{
  "n_layer": 8,
  "d_model": 128,
  "n_head": 6,
  "n_kv_head": 6,
  "head_dim": 32,
  "d_mlp": 640,
  "vocab_size": 1024,
  "activation": "gelu",
  "norm": "layernorm",
  "norm_place": "pre",
  "norm_eps": 1e-05,
  "positions": "rope",
  "rope_base": 10000.0,
  "rope_fraction": 0.25,
  "qk_norm": false,
  "attn_scale": 0.177,
  "bias": "all",
  "tie_embeddings": false,
  "parallel_block": true,
  "init": "normal",
  "init_std_qkv": 0.0442,
  "init_std_o": 0.0,
  "init_std_up": 0.0442,
  "init_std_down": 0.0,
  "optimizer": "cautious_adamw",
  "lr": 0.0022,
  "lr_mult_qkv": 0.4,
  "lr_mult_up": 1.22,
  "beta1": 0.9,
  "beta2": 0.95,
  "lr_head": 0.00353,
  "warmup_steps": 276,
  "schedule": "wsd",
  "decay_fraction": 0.581,
  "decay_shape": "cos",
  "final_lr_fraction": 0.1,
  "batch_tokens": 32768,
  "seq_len": 512,
  "doc_mask": true,
  "train_tokens": 149900000,
  "steps": 4575,
  "dataset": "wikipedia_en"
}
Each number is 128 + 24 x the weight over its row's rms, rounded and kept within 0 to 255. Layers, rows and columns count from 0. Numbers have three digits each. The size before them is the row's rms in percent of the matrix's.

# o: layer 5 attention output (transposed), 192x128, rms 0.0693, rows 98-127, columns 0-127
# v: layer 5 attention value, 192x128, rms 0.0266, rows 99-127, columns 0-127
# q: layer 5 attention query, 192x128, rms 0.0477, rows 128-150, columns 0-127
# k: layer 5 attention key, 192x128, rms 0.0437, rows 128-150, columns 0-127
o98 088:129079134140114128117143169121119137161172159170141135127175135134155167120099110084116145124123136168091130153102153107137118170122121094137103131158104102119172136110134142160103156164087129117138109159166163148122111144076111160134092146144152114114084106137115129142103121132126107116114123109110138151121100168140103149149147104071124133142150093110123121102145100167079124130156
v99 096:137141118138131143099121108115123165129085123149135086103197151172107078130131186104161105127132113124133139122113115136096139172154156127139139151129160136090105114105145121120141125086161138098137116138169099132110125148162174109162136084142153124106101127127136122082105109154111141175099132151136138133075128127157134106146124134145124125164118179144106126123155105137078157140109
o99 087:139151157140097129123136175090124130108118131116096072139080133147112130142091116135160107116090106144115082111145118096122114131175113118169172141170127133105129125161156125139086142134134122152167130111120141119158121163104130103154109117139143124162150147160096111091121125127098133162146087083109150138137123145096152139129128132177119103079156119132173183111115133127116142138084
v100 097:125102138089141132097135139163149120119116117139163169160133142139146149170137120105124180103151175105099112110082083105177124106161124123151149124149102141115114148120098125112136122139134164164109120155110114124130124125096116089156097119120118132129162152155131126100089126115134175089140148133101095110185137144124115080111123135127182105094151099162115104128116167149128165150151
o100 101:120104118192173172118090085121112113134135133154133128160151118136148129106090131116133082116135086125156111105153117096126097125158124095089106084123173100171112146131101132154126116127120098107159109127118118116159129097179125130136112102167128117108074107167157086125149119131169128120111150128099143148123145143126132159129123141101133125161129117102143136156173107164121155140173
v101 105:113126134149121150140138148140068175105112070125170102150083144150155155080140124165111164112123187120148137142150112087082144123142114126132140115120150138123138149154107123115127145100159121112111096102159162134134152111099125155121108097150145072086129124157097120124141110113138095119115094128143104104140074114118114147140110148106150118131152107168101120091131161126150093146124
o101 105:151156158104154174119106108149119120119121102116111132114110150141106155114131138065121145174086116158146105134107113127124115121099125139139125118122122148145103133135118100164087129139053113122135152154119124165121114052114133136119102155096113143125165114093196111133129123134163140126122149151151193172147102140155100137109169131124140123096112128115082116133124137131133117097146
v102 094:124131142133138153147095134109082146076130124129121099105148128138140113119117169050122146156104171162153148108155174145161118127104104126114145106103121114119125101127112155097119170098136144132121177114116128125099146176105163098086134138131130197123110137103117141140122135104148174140090150087144115152150122111117144137163102144145098148107116147159122081135141108104132125148145
o102 093:116165146074134090135129116132147152099114137105098130116107117123139148103137113155149139147168133141141166140100107147109137089163106165143132139096096164122109109156129174078151114131159127132160057112104114141084168092139096118133096137091110157143135117153151140146103149120109122184155144112145167124147147139123118132130148093115103117127118139163155146135105169113126085096125
v103 089:175141112113148159091123146139131150082120122103122107120118125119137112111142131162133137106136139139114137119090089180115164125135117135145108148173080182116114134118122104158116132186102154068136163165131130181139101115123140070105121113117150108144135128099100096183109129120128138098110167143152122091175124152137144096131129122145139131143146144102120124124127106139074105123112
o103 084:121136120147108064143128125117167121114109115162099150121160114150098112126138130140119106134108096141159094113118126112165107147138132115132145092134154086128139158133170110145124133138182122176087101114143152124128131124125088120147095129129115116090098150097123107102118090087175117131171152125145150158122113115133157153091083126100129098094129118150120178160163132148179171139121
v104 091:133155132112129167092121135186151099164105129159128135122069143125121105185123119192123119115115111153093104114150119136122137155150135127149077128163149159129157158105068106136129158082174158132101138115139152151139119143167114142099157157127149125090122178144125119128094127129130116128106153144138141118122138171167102133101139164117121141099141136145113117133095148131133089131106
o104 093:155103122163114152155114110120084130101132126110124170196151157135115130116094125125119159121122102136149086145168125098159145112091119118155155107113141122152120111098192125099158100136111107156095151129110149117161107128111131148117140085141146139118171103089135121121153120114173117133161064130074127153124106148096149121134125139151114124158103091107151149123171133125123122110156
v105 099:161110118144153123135071138144155138128142155097117123114186132141140164110078131137184122154101135157138120102137160136126133138095094082179125134132163113117146105135123153141117121176125095178132149156132130102081128117147142122123119138119103127072146124094152134122163105151134138195111103126136133110130080124128116123109137117187163126134137153100115123098128144113131116085107
o105 092:122150087112101117143131184131106160129127136124090166156096144157123094082129132134065105141141164104158112139101128145141108127117098123101138180115117114131154115149128108136135158112143104134109136149119094112121151150126102120151123136153120114115123147142103125118150162085134142107110119117151121135080116162172115152182111167126150114120131181114106194137130155122096149107074
v106 100:092098128111136117099148155081113131144129149129132123099147126135093148141117089128146181113121152109150110126115171142138143159149116155070113111178112118120133159172143102147137132111122101132103112113136077116102133119155171094139136163130155142131127113139139147170132131115150081166161152117125101127158106142109114131102107158173139093146109057128120116108089125115158088153121
o106 098:109129088127129126169128123117131122112137156155088116165101124119185110145102149097108113100126130139147126132129122126112132123109110105149117135159118119183081089101081154103136154170107141146116130105158034166101139116130140117098117138134128118121155151137169129106115164118118172110097166148136113157123123135146153146104145114071114161136103127112123122115111176153152133139151
v107 088:137109117133116125104086112143153119163112085125134133113154155149107132147132169152145079127167085128110100096051134089087112138117114148073119119151156100111122132127159125102162117155136114093142138118150143146097141158101143142127153148170144087111146120111146196128104136138098124101131136129140126132149166156119145135145114146136107097105130111136129171092168161122162111119145
o107 088:116081116126173157119158150110149132135144123185096096126112094163165123145151137125109131094119109131119120134172150105139155114116107080139158116168113141129077133140107153125116102091162135125156171156106155137115105104177141133162117104106126138141130111113125143174131162091090134129156084138141058118149094156122141156135128138121114118126146110137145089140110088120119165135135
v108 089:151145117152100114112152128143103112165137121122110115130165141094114122157128091163150121107115194093123138124124123151133112122160140133143118155089152155163125155169162141123084130128108109145141119141145114088143104107143126099114095174123102117144135126129127141114134154122156162087110142147148165110169121075100151095107157131132129125086138124129122085122077144200154161140092
o108 095:148149133119114151135121096115129120135109110177154131152188142083113117139125131136115124129148117109085095093126154089143130160119118101116119138079127166186129135088110088171153135141122102101080137134157106094131100155182142129124105101123158114139098136148146141120140127137131112087130137116080136160127137131094139144142116135114154181135130172135079112080102151120149136149141
v109 091:119126110177121118135101118165133152184177094104156120075101128110123100134112156140116096171134100159114142068142141075140109160133142102121146171129096117161131128074110101110118141116130112076147140116156143136105140124176141152109133101149119179116146112143149121171151152132133124113141157129146111139136149114148134138142141144115156153162103152130128106115178129131138170135110
o109 092:152120143092110082128157116101095077170121151114110138137172104159115132115132112103144122148132143081086140156132121163115149108150143162167130079104111166171130179128112087110121112132155140173116106140087154132120110158118119143138098150120159126135145106180113117105126107122126128126127096150149130114182108151101134153131130145163123129137152119175116136099124100122084097157140
v110 094:103123124153143141115138118124145098127073213138168142172142111136118138141115123166139129146129133116134146120127142120129113095104109154079135149129138160137151130190132105129097122163083078152097122153104135114152134143159158127128114112142113176135129140108093099092147149161141153167124082119144122128096152136138117122083093095143114118146140096155154081118150159110138144117145
o110 091:135132110117112122129089135128129122133118111075161143141158190086114104104115137140133087109127126097141158106150138183157155138115121108152156166131138096167153101123101117146158105105113144097125108063133132112089150150121172073091152116123138160114117169151147119134115125125133163112088102143128130163143130156162138141112136122105136116101099169080144121164143135106131130142152
v111 093:171134128128151127127160113068105111142121120063106139119107145118123107094134144128117168121138097118156116101162134136118110135159096092144106155117138115141150149102144112154125132119088159116163158108136093115155135124146110100121118157136150134139151090163113100148123132114135199162153137133125154111045107119121105144117162076131155081132113134086113107125138161123128121105145
o111 093:132170139152100129147142115148140140145126110116127136092132095117168079121128166127136072081126143095124144145072145130143086143090092127110115143169086143119114130141119135157161102146166134146137139139097169113147150164143098123123152165169150090125159134130141094121112134089134159093110133119110094142139127090104134120100107150147136143151087103155092153074139121124149128138149
v112 096:117115125104156093116101142167162161132100131150108093141151171113126127151131125104140104123122103146184100152091142123111131091105153114103155127094128113127116113189094148101133103181128159137160136106118132140114191120109149121127107162119107164195131144143135141164126133147130112114095135129094125123209100144095114124129132157120136144113113127139144129120132118120182105122134
o112 093:136104114068180120106127156128169110110132138158110096137122119121144137122143121130128125134160147179121158089131127113135164128114117182126124137135102132146126133096124162110140126115143156117145138113139133155135115075148127141131139100101119124110089098156117138152132176120120114128127133083178080127077110155155165133184164109092106096137154118145076110149128143165124105085106
v113 099:169126140151179152114133150122119186112154088115114127081147163093136159122102126076140101128125123145125126131168149112160129112148114115137143116126109129135131087151095132138160147165128152132118084130162114133121102088168090134160124047137126095159117122107163126109083107094131121087133176112139136098136121137135095135138148120137119115117110146082092110112107137123111139134152
o113 106:085139123102120099123134112140107059104141138127143101150095126154111154130123105148130140142125135114131114113107108094143075086126180144088114113134093117140166145138129113106100171121146116135103138137108153185187109139133132136141077089169123116120155152117127098119140145145102132141093143105140163088170125100121117129137110161140163139133115118151133175099137176155146140123152
v114 101:127119115123099117152140111126146156089198095151140121061149089114104161134084124144104109123159145093141140125134145135124114137160121162148133131113130115138112119126145161088120144104135128132113145108112152166138116118107117142100106086162121081083126154126142128130109119125146163107163121175159157092104153119119120135147156167109165085083122150089123124151078119128099136123161
o114 103:141113158113154114125149112107142141144143125139176103184146124131117139166169094151145177136108099089118118146142104124106092126136168111090091129144126147136112117150160099142125130106141122119109118151132120088143126157158130114141071153117116151171153120078102107137183162082129095127138189121103141115142105131111094103118126119125124133141152136145100118092157130075098115151148
v115 094:145118153144104150120139124158149123133137128113141109115130107169164091112137120110137160139113079130107099144123177139111135192169168136150104141123124124108132139080124128134119113086119147090152132103136104117107149125122129096149103155109087135092114147078124145123087144113088113193127096111133129153149127176128153141107106162105092106138105136173176127163125122121120082146123
o115 094:149101169125149083116088166089157132170115135134117132128125159140144181122093132155128123113165120160160113166116128142121104122134111115135117121140135123062117107114115174120125140137143128154117130115101112092117143085123157186104187131118136168156138109118148124131112141146140138161159123158143085129083127124090120141112086120146162123126128081126143126134070122149110111108090
v116 089:111097125130141090145151143131116115115111104084115125122143117095142139166124099098134108127134130125081141198121130094149144083135145137107139112152137185155155136161112123158116084095106112154178140170156128150117152116134142150108112096156141110122093148132144098146130119154125108137099074145128079150157102096108117152075118086156146118121146146140158104122109139140123158094113
o116 088:159145126120137130095126163140101125136112115113150162102150141088124138138148148124150135135118155128102128087160147171133146122156158156101073102092171070121130151098131102131117172149118147147105124109079112152127142130166108118135117106089136095138114137131198109103132138164088169090111102152141123121108143145163117134138115120121112123093110168103092129147125168162132105147153
v117 083:141112128148133142113127086125128130165082126127112125168084103120135124122156136093114140139161124136164149131136159156156112099098131140158142136086112111168171112165143082150101154157159137171129172151096103146116095122099130129099127130157065144134163113097101144151086117142149160106093134135107164133135115097134124149130158103125126095079117120134131137123107131166139141072133
o117 088:116144105105120155137128143129082127131146121118151161131161120096139124113146133137135139088163122146127149097077133105174125139128105105117113141137091121156119143149129170120169055125138099121110132134148176114073150166152129129158145146059180133118129128127132110158106155100099146125158134117122108144074149096128110106163106134119138125135142126152092108138129122142181093097107
v118 105:151146124098099148113104144120131107152131120106148133188120165104132122169121110134139139139152153161132115122124134136127128124169105122117118151112083113133134140129173056111126156150139138151159114131164126126121141101145132092123112168110090163086136103116096135165135117118142110110105094056118151115069130101138126138129102113156129120141124169166132139091191100093134114153118
o118 101:081135157115120133124130164117089129141124161159117158064116129145125129107138114113115095076107154152149136123101097124114166121122130111174172177112101127139125142127116128145167059162116131122122125138120150104096120118094105158120141120136132124155133135162114153083113137130128137152120126131154085164152124117112185168123098157106147159133099119114116124134092162152146141124069
v119 092:141148131134115145085132155143090150115159111121150122135157145100088114134119129126134090126111065135120131112152105114139107134133116139123143136138135162144147144131116155123164125116158131095147088124157204149137089123146123130156067071105156129167174160144091125114151104129108108158118142121114123125138175125132149141094159098159109095127144118133103119104168121070115168126137
o119 093:120134166177120124071120098116163088122114133165139124119145127142159137135104107123168072132120149130105147151140141132117127087123184110140197112128141103128155147150175078109110147110078124151126126134140153095179143119122165132105116089131148143157148124100107118117101113122123149119086111098165106127196111126122131152135121143106138133092138146131129139121145150123139115142090
v120 097:108117182144122118157068158117127152108129109138147127143113120150130158145168126115130089147125137175162130106129098125117129133167098129059118113146095140144090075147115104103149117092100101123124103114120126142101154133143170139105135137118136128089096133141134144177135137125078091096163079111132149139140084142112146121116117154137146103146075126144147139163129149167124105122114
o120 099:139099122090138098089136119136141121134128171138092132114130158132094138117137118152095152110096184124132142113137131120084138108143147128132139142128132155116082118127115169119127143145119161146093110156097112211089109109112151125119118142082093149166123112173158175115125174151126100156125125185170111114139138120121133149100173124105111112120176111101115116136128137103104103135129
v121 093:099133124149128159115123165133131156158110119102124093162075122135093125121109129108112120121166058155086118138104117165131143144151140152130112143171085157104123150132129103112117144139130135135143149139148121127094100104158125168185157115144132118098127115158122111152116139141131104047110167102095131122141129132159167124117104104115108115175148168148127137158101127094140142089128
o121 092:169130132146081120108140133152060114110186128137118158115149105138107056129138135149131139120105163144136113126159115085140101149093147108149152075129125075108135123107120151108111135143149098159126130087113167112147117147092129143123143134145131158118150151128145106091140091149112173138115101144158141126121100116141142147145056151131126116135096117143139137135130104173162130144119
v122 091:103136119123136156127114133093129130147131153120117159157136105132096143144137121130181118159091075150110114163104136126154137141120146136110126086102108108110104139128148138146136112138137112120182157106157131155148135142097140155158134207098169087081150119133137167145138108163154130109094094098132158157167137143141155136149118091106137101157115101101110144136114106073147090122128
o122 095:115111137152143147086123159125109187102159116139117112093106129103150085141153124160117135137138150130160147161145116142102152122076090128137161140166114139099134139125129135097098105118121129160131127149131103110095120171141134176156182135120106117111137125092158163162084129106077131132124115122165087113107103101168148159121100125108091126124115173153146122134085123169135134132103
v123 095:187147129146109105149144160101128174121155119125148083158069144176142135113098107157130150128097124122140115175076112131117136144122151161152127118121119103113116133141088134091125140148113113157111133124152155113140170120149113148106171080152113105120113147189154072121111163092092121120154154145117120116117096126121116111154085136122152155114144131126107114135171147155133141126110
o123 092:132143168105127145109107112160122134128085106121115102108151081154074135126118137114084153128129116123103122153133151109112119134136147167156105102146157135122138071104133121141125192111122122093139107132120146139159111072094115099152095151160140188121147109131172135119167101148154139106154108157135191131116093126143134133134139140107144107127135119136126154112131099134106097129192
v124 086:144133154158106192126090080146120119126118108098139135147170121152107116134090154164130157130109107129101110134101209115154139169157113101139133190139130146123130159132090141119093134113123108117114152176143168125145143131106163083133113156143106103114111144137149138119133143138153109121088122149144120153112102135150107120147120156104120077142155151132176122106143119152085113126138
o124 090:101146150150096105145116152117114149177151130113111114156191149153084141094124102131127129136133141161162104159128125133125114096124101079152095114137146118134165140125106120146102124131137116114152144120119143073142151159158131121107140119101103139096118117129193116134128148079128145142157093130132120152112130184124113181151051106121129118128143132123112158100094094113113128108163
v125 096:171131147132110172158083152094154130100144115154129140120088124131143138136102131147140152146179140094108144137057142124117128136091155160136161130183123100109124125108117123142145116108137121147131120112114139134139085133109123137115117068141157092110086160174170098144124109106104116081141101103105123104143116132201134140108138137101155095166139137143129148132112136105131114159131
o125 094:111112169143137127129135132167124173121149166106176111166127138151098147153100122104130177130089103112162101101135101126128085104147147105120130068135129082097107107136130127080095152143140144095112114141115151151132144109096083141163160169173106113140102110112150121115144092114132161150098156144181118131120107122136093139146148168099131136124159120135128105135147094112113150133132
v126 099:121109136124116082143092116132135131128093139125127130164094115114126117134147102104124124152107082124098148102063157106109131130083096108195145157123132116111124133148132098136138099186119113120113137140125072139104109115137184156119123112137112182146141142118167115138102126133144098150107105096111121156112163148169125139163156171115173146162085133123114144123158143126153116147146
o126 096:114116119114131116144095136135137120160135121119102129138077152123110136116158157110114119104110103129154176120144120107153164113153133122176117130141112099162136149125119100111128045138172138128111143128147111151120126102126088091130151173120174077103132102164094131102127125135133150120115088118194096113097135150127092108156149129154127101140146165150171134157105089153120102122130
v127 093:119102087119128126118104142128148098140110105138144131136164098116110155113140095127124149156129134180104138193160117108116100125132077123149133147096128124168119124144135146149116122150182131128116113148124140112139142146132141115145106149106086165187090133113107135125148092164109167131109132146117111135113123102173125138144147165112187145128085080097085111181126138092134115157113
o127 092:117123138112141128119124119083097177105137163114111144122121165134143125101128111151134096106158134147144140087145135137113154139127120130131147192118124162135125139126128108163112134113116128140154155109136100150122125116157130155116172124119142094088121111135077177095153099117141149099095151081187153131153105107137162096096152117163094112139156157163121107109146164132128097096065
q128 046:158130124149140127092095129146110133135123130119118161140100125142121122133123141095145158131156132118150140097152127135157136147179091177121125122098148175147125143150117096121134117126151144147162132119138078116181112146150118083098130128107132122118104118067087091103103132148131111168086138165111134122141148148133124141141121167163144144144090150148147150058077132091127151081118
k128 048:090128124157097100157081131125072098118105129109123143177189148146123095121118141132130113094101115142125117097160132089114139161129139110139146061149134155118094159129101143128154123144124135127103145113111127175133081148125152142124098119125137136134095100109065138146146136117128103158132164113102111138133183128145098142151137124153154101142096142135126152105108124102068153123121
q129 069:133097105141147124095131129089149154125093130117130112104116143103169130134126134119164132125155114099137141121108136124091139094148163132148125172110160125151123130135154080134132125159110144148111108104144135091136180103120124111130142098076127100133139152133195144128154078088155129071157128113130102097112163106113171136106122114110082123156167109114136122191161142148136102106145
k129 072:173130151142111100114114108102141133112144135176150133156100176142151130101126161084162120107171095106099107154112142138132133143103183131048086116126104138166150105126159131113154132114116114098120148103140132119125140142113143140147085104135117121179120111159167101151126140116126155142142144102097148128117136112121126114161153099090097166122112105126123106124194117119117116140158
q130 059:091129104132128094144146160150115103093100162115142145117105124101165144130120124109148137113126192138156149108108127122118144144112130156080128159080133151109138122117163129169137132159140124116123117135137036139156099147121128147145132133172121129191112136117114130122093134141109141114154166106071125182109131131165153111143142123147107146137106128121098154114128119119083094087144
k130 087:138181151108138160113145164138136132120098140092128119136066145127130160116125133063157147096147122148129148138115120150136096123151145141033093131117126106114119116126147127166117094158125124122173126117081118098130119145117132128168104098142140147194134171136159099130129126126118125150142147091082130126106124110115152168163102121118132134138146110118104142138131124113099084140152
q131 143:138146108179116173110139120135151132180157124148137154123141140099126157157106092104147106128120127131156090100161146069104081153129116133123151165155108112165089123155149123134147102143110159196183114097110141119142118119103111127144078177137145093132110122100119117119089140141104111106115148152126139133129125125133128106109145099125147138158139183142117147119091097095103130130122
k131 119:112155157097114149076157154103150147138141120148152115163114131118164170163161070073116133118115133096123100126164126100118102113151107104100126154167110119155103119164106111112147064116120108145158149119132119110144102131119128138139074158119126120130139130107151112122121151121084086139151148154114109127111142121125131105127104090111130150121165176130150169107176115150142124117170
q132 057:130182116087146097147126119118133124118102140128118141166116153151105122113120099117159117113139100156119112103127135153148151155089149106081125072104138146124106122082138122113127116138135142108155138139114125136123110164111137132167120096159151160188137174135146100145106126137127154157141163082060179145098133118124165118171133138158124115102108146156124124190109147150102140131114
k132 065:119184117082141121113100126121154146121101134122114127129128170119134140120137092135144120135133109141154135087132129179141102143141142130067103126153120136101112136103165149153137091158159131095115141194108088148094097146104124102190108135141138159184119164140145123121136135121123102140154151102076165117107142117144173122152081133145120119113120161089101128109115131155117106120129
q133 074:151106133134127163131122138159075111143093128115107103153163103143138087136128128103121112121118147122127109130135129114163119079155112128190135138146110106112159148127075107102120123111105162120109136106138134102120137125115147149115128160096125154138143113093128135127137101124151123125130142151154076148191169145121088130128124155176129153142118146082149121173187127141150201105145
k133 078:115143161105131179098126134132090128155140103071122155162123108145150136116136164075142141099133140152137097103101158097165129079145139138176105131158128098085125148116085132155131131142112143121147136096092128132146116140111144095098140122119110137163138124078125129144091118151129134141079144135149092173146146116109063145137114118150125103132103117126151160150136156078148116148124
q134 091:138148114132171081124113136122109161127079129103123120120110100132163117108114141084149148100092164164122108086090151127122108092140128158080083133136144156087105132128074136100136120111157155140138149119097107117143134164092146126142155095125132148176106136131184109121146114148134138139166132091107121166106162118144164153108122142147107131130126125094155161153140125116117110106179
k134 071:099165144135170145105114142122123154113104103093153092151121183161164124104126159056130152123125139111102119132100147140135118126170135142088096107106122122138098109119099110186114107129137091116167137130117131133141153131134149111138143142120135118128165146147178097101126129094102138113143132139114130127089105104130131157125102117153159087133157117158109128123117137185128077124193
q135 134:162133128124128134163105112079154115157137108140123135120117085135137119134091127098142121144160128092156093106122134162157115191082137117121173085112078183151138168112157088100153126143113143119085117158113135140100163112166133128135100111138109091135113132133147139160123113140119138097163148140082141099157150120155130131124137114104170128153130100141160129111072119121114150113108
k135 144:119125118176121147165130123084112128148108145148126109122138114146175133167105123102154132132148160133153136101131122107150142140109146071126151102110109199133116118131123139134107117144104088109103077160129099165119111129213134160105072151132114120110106168081126120116118103141102131135147127135106117101124165087130117127172147109101147163153101135130159118128091147122136127129125
q136 152:106196128136154147145121120126109133138084149089111143147147145128088115093140106115097076121161113173141096116081153113126107123112128126086124119087098128099147100149154157139109134132124101127150141094117159121088170130145139173158139108103125175165146146150127138142129154127101155132131116107145142125122098096164130106142141131123149097113136102113098155144165164067152143120103
k136 159:133201120113137118132137137132098127130136118126093138123163111149114184119133098117110130132155156157133112090077166112149146139131121131152140121149111136136132118130147125098133151094101126128159129141068144122066140146118169170129149114147133110121172125152127137164130111130113148130134107137137151083102126110127104116122128154132139114077124110149102204160169165076126149095109
q137 151:118130096108130070126173103106176142111172139096134131120121122134145140146155086124106096142152134112137153101105114153114108171129175159107091143089159099133125155152132111155141097129093136113139136166173157123105134130099138107155125072136173129109133111138151129118135134126099078100142139150139157107155149074129149099148139135108102176139118119151123125137181146134123123148103
k137 133:114183105114143118124152142071108139125137103110145108108121084126116147129162091110121085142114134154123148065136102136142072152128166167123093146092115135110165158137135091125131140160133168139110149146129156169121119174111118107092113114098125113151107131090169152140145147160132116117142164186132135082147129114127150098151130124136095134133109081124123117141144161148125109142134
q138 139:148104130096136133108113097114131204102137121093127176134101126164127096107142156058134156149135115120135134105128107105091140139099108147105137120153166097100150147100150108137135100150138116133163169109173158105139176107108080100159141102173082131152100102116127090145109118131110136143137129143131119132103132145167123144156127132120135108155149148116141151154121120119116122070134
k138 132:121133128143168143125145129112105182057152122097131122155110085157109139145116159071118187168110117126168126137133141129112133104121109133135139116163128135130144161152125104125115105120140097157149144132134147155118151107115064105116126126206124125142085136097104123151127112127113116138127115138125097133142123136145114110147125123134103127140142078156120125201094108091154124088120
q139 151:105156126118123138123148124140138140085137138091121132120099150086154112093116163124162126136111089136154139101118163158124149101143097217146151132130094105150115140119203162127109120114142154119132155100095109128110134108139111119072154099135125086088148087099130126138120116101165120129102105134126141147147101131085128138100111095114161164165145128102107107151109143124135142133127
k139 146:121173085083129136120134153150148159086124150122119129131116142118121097112101157103184105120164117161135140144122145128125138112105081164129103139140134139143115136155131195136076115112175138124095151136074145143140146124118109170097141118114101107113128113085117097124106156128130095116091110097121100148130134174109159127130117125103140153117109180089127120129127167153179111129142
q140 137:087139158117108149132146129120123109091096108150177158098120130110130127146082079141157098140132131097116120160102137114120138117149136130166120141134143069112132123130110148155158141135144172127135155172099122117145141113122129124119121173180120117087150132148112123134119166120152126060179144107178115121107132109115127097139132122098085065124114134151109132097142119170143147154153
k140 138:102090134133103128148091152135132115143136082148139126083116148091130140141113079113144071126146104116148151142114127124099100120134104114145127141166136097090107103119156142160150092109141151109165182135143127101162142147127169094143149116188105141106134162129149095156131113112157092095144157144142126140136153096090137087124130133109121115161089146166098088163134152142124137131113
q141 141:164113114131042112110092121144128066169165144135112120140136148120134119126142129113131133106118150113146076132155129136124108145165130122197142132163142114140126118147178126098077101135092088110126126129144090147086100102127133113136128133118130107133127147124141116151153126113137129128110172121145115121144116120170098129119131152123135109089138139105107163112168150181170163150165
k141 150:170096135112087116116105102136164051163112140158086126143108113121148093142136113121126151118102142129135122160135135109161072122132125114123137121145140107170157079105152120089072142141130116135095121124145080166117159137091134124135091161133148111120088126115132131118158100113173115111150142128162105119115136134144126123140154125137100121119147130105101180135155157179165156125127
q142 154:119123121110112125115169117143130151113135165120108116118092075130086133134123169139102107148090152125097189097113128116140167106108145112115145115138144123152121131132142129115127120125105109155106117077134152101174099119131167096100119144140142081145159158137119133109129147153152114096123142152174155139103095105163049127153134169146120129101148104120133124091093153126143181121150
k142 148:139135105082086128114137095167140182133169151076103137130084140119108136132139157132106107150110112114124165134155124123156172094130129094135108125082174120147106152106132083133144149118154095137116100104142106114137110130083142082124123141167101118148158154119132136164086152133093115111138137127155132110114130127143127134184173138121123076135121156150126125109132192132120148119135
q143 138:092153106158106154129145133118145117148122099139119146159149147110117127131075106177146102156142135135143157114131142140102138146087137138113155179114119165111111095132140109125128131150115149110141162117145154165133195127136152130114099107101128051176127119143128117124140120140136097127128118140136139161115092132117100144178096096130134137083100093116123146101148075120157077102144
k143 154:109144114117119102121159163098122151195119111114085138147151130116142206099145138131149113163153133152123159151125141133131123112072102109150179135145142157094132130089131146156127142126141112138111136131165153141137118156075108125113088128082137126116135126132119110156083135137101129119170100100125107153084146105117145114156078089156151116118108148129116170140141102099108123129121
q144 143:096120114141121126134179112098142138147089155135125097150121140095139127103088150109109104124133150140176118100098148154113113146117088130131152149136109148103132179109130110129121090157119112123112120167113087118118088138134110104123110166144138134117147198156115083156116166116190142100156119119156142089112121146138109149153120103154129079117122116118105136164169169135116151148092
k144 140:107134086190133142141130123194149144143100126172139120141119146118156090090122167108105080105127185120151144129139120135132124112111096090153098115132098094138123138131134073131109080133139107111157128148147077150107159160138132125147140105097133101120167120121144091130129131158166150129132141146123127087111127129111153124169112133125122098127102116125108166184132165131112129111157
q145 142:142129151137119109156129119128112074097086135116148098150088159112129125090184132129145161132131168142146102081126106105105111102152133146145141117147128160139138133130111167146170107126160146110090168128149142154086104108143166099128149099108092165137134167121113089121132151125111108144111115159119125121130085088162137158141097135089117134106103120110148144132133097142110079093169
k145 141:161133132172136087130101138175117099113129159099132135131131143140107150132144155103167176167111148129116120095082160106137094109135099103118157109123155096144112095116127159147162145115121143170070158154165152214130160113096122107128147117090138132102096121179129126127140113135102112142096127173129135118134132129098123142132128125098101117115093116122109135109096122101127115130157
q146 158:141109159181083135151132129121122129140157111106095111134099137128139156116173133213092113135133110161152123146135101135126119118158155161132138145062180128121136117130118122138116158112101118131115112099127121117185112122096149108136126121144124146142188121148138129179079121115114114101115094132118138108144136130159158128094142093071169110134152128107150115090136100141126122128113
k146 145:137166154182084147085110151116114114150144151113113159106133094133131130131149151169146122146160136150094125139137087098136153141147148130146119141117136104102179088141133143145108144114105122106112130094112117151115117112110158123095128099179113161131138168099142157128163168144134119177120126087136093072113138154141125094108082127081132094112118116099142117080123108121114117134159
q147 139:141131120131108108099152178111103142125102073132111115129121142133125146124151165132153138115117140098092139168115125132171114140120069150107103167136130166090155119085115091106146116150089113146120116188135129170148164117123122169088138109156122143148115086111144128129123135137145134114130142142153115160196090097161105104117129112143128157097089141122144139128161146122138114100087
k147 143:132166111152106099150128134113103162101106088096120122111153156140166131103126154108113129101101151129130128173104107121153136123119094161143111159080128145089165168098150127094138117119058105140150110162192094154129103124120107114130113139125124182127119124161144097180146129127157140108125133111145142144128116122163097147095117106119139144108124129096108098135179112144172116134119
q148 151:145106126153140123099095131126148129166136137133132083131150132114119126098108139149119132124107073181157092126084112133127175122124147077155141141156148137109102127153104132155138152135142122173126164158133133132125131099116123118069115132142122159108094104118130135110116106105114127133110165139123135099184132120114128133141141124124114112102161061205104141157123094155105162077130
k148 158:142086116111153149108121109098141130142117102167122127147152140144106135119112131128161143069146137147149111140123120131111161147167135114129152151143185115048117124152140116164146148123149121112118119121151110108142130114130151136107107137116102164115075116114143129085100110143125112105120100158155147103149134166120132164143150094076122095130133066132083183123119072154115128130117
q149 130:084112134162137161143120136126088155065139148128126164113137112151133127119097105086156158144146168097136115092113112115155145112126135123141135108078162149159169126138071161128135121118117110153121144146112162168142130122141105134111120141133136134085123128046123172162123129151142106116092122169143087134145102106169104103108154100091123140132102113132153119146153135132142113111106
k149 128:126119143166073108105128120122127149099139129125147150096150131150182121146120082113152127108122128105131143108090134137137183131135148161129163086107159123099142158152150197116148120118118149161104096128155146151158142080145110103114160096137122107103134125113134114148109122074111103083122146144120092119124121070164113134111133153061116105139127159158132140139149147141129128113118
q150 144:111130126130127128126185176154107098144165134179141131120103158131092117114114125101144117145089129106167134074151123150107165155102124119154141159186087086105135096125101126120137118116133116171096116136131124155094132147089127116145137155145109180165145134140125095156107129093093140083154107149131105144105104124108147128140139103125173129166105160130120089118151150103137115121142
k150 132:111120120091107128155164169160139080125114078155135150159135153111122121162148130146154116120098158111142102105158109096099161139092097137159159192163103093106136133125167116120126130097132125158130109139128133149120126129108107113113153172177143138156127139137085100105144125128097143120073142150135070087112114123110107108132145112153131144144082152109128111118120129127099113081141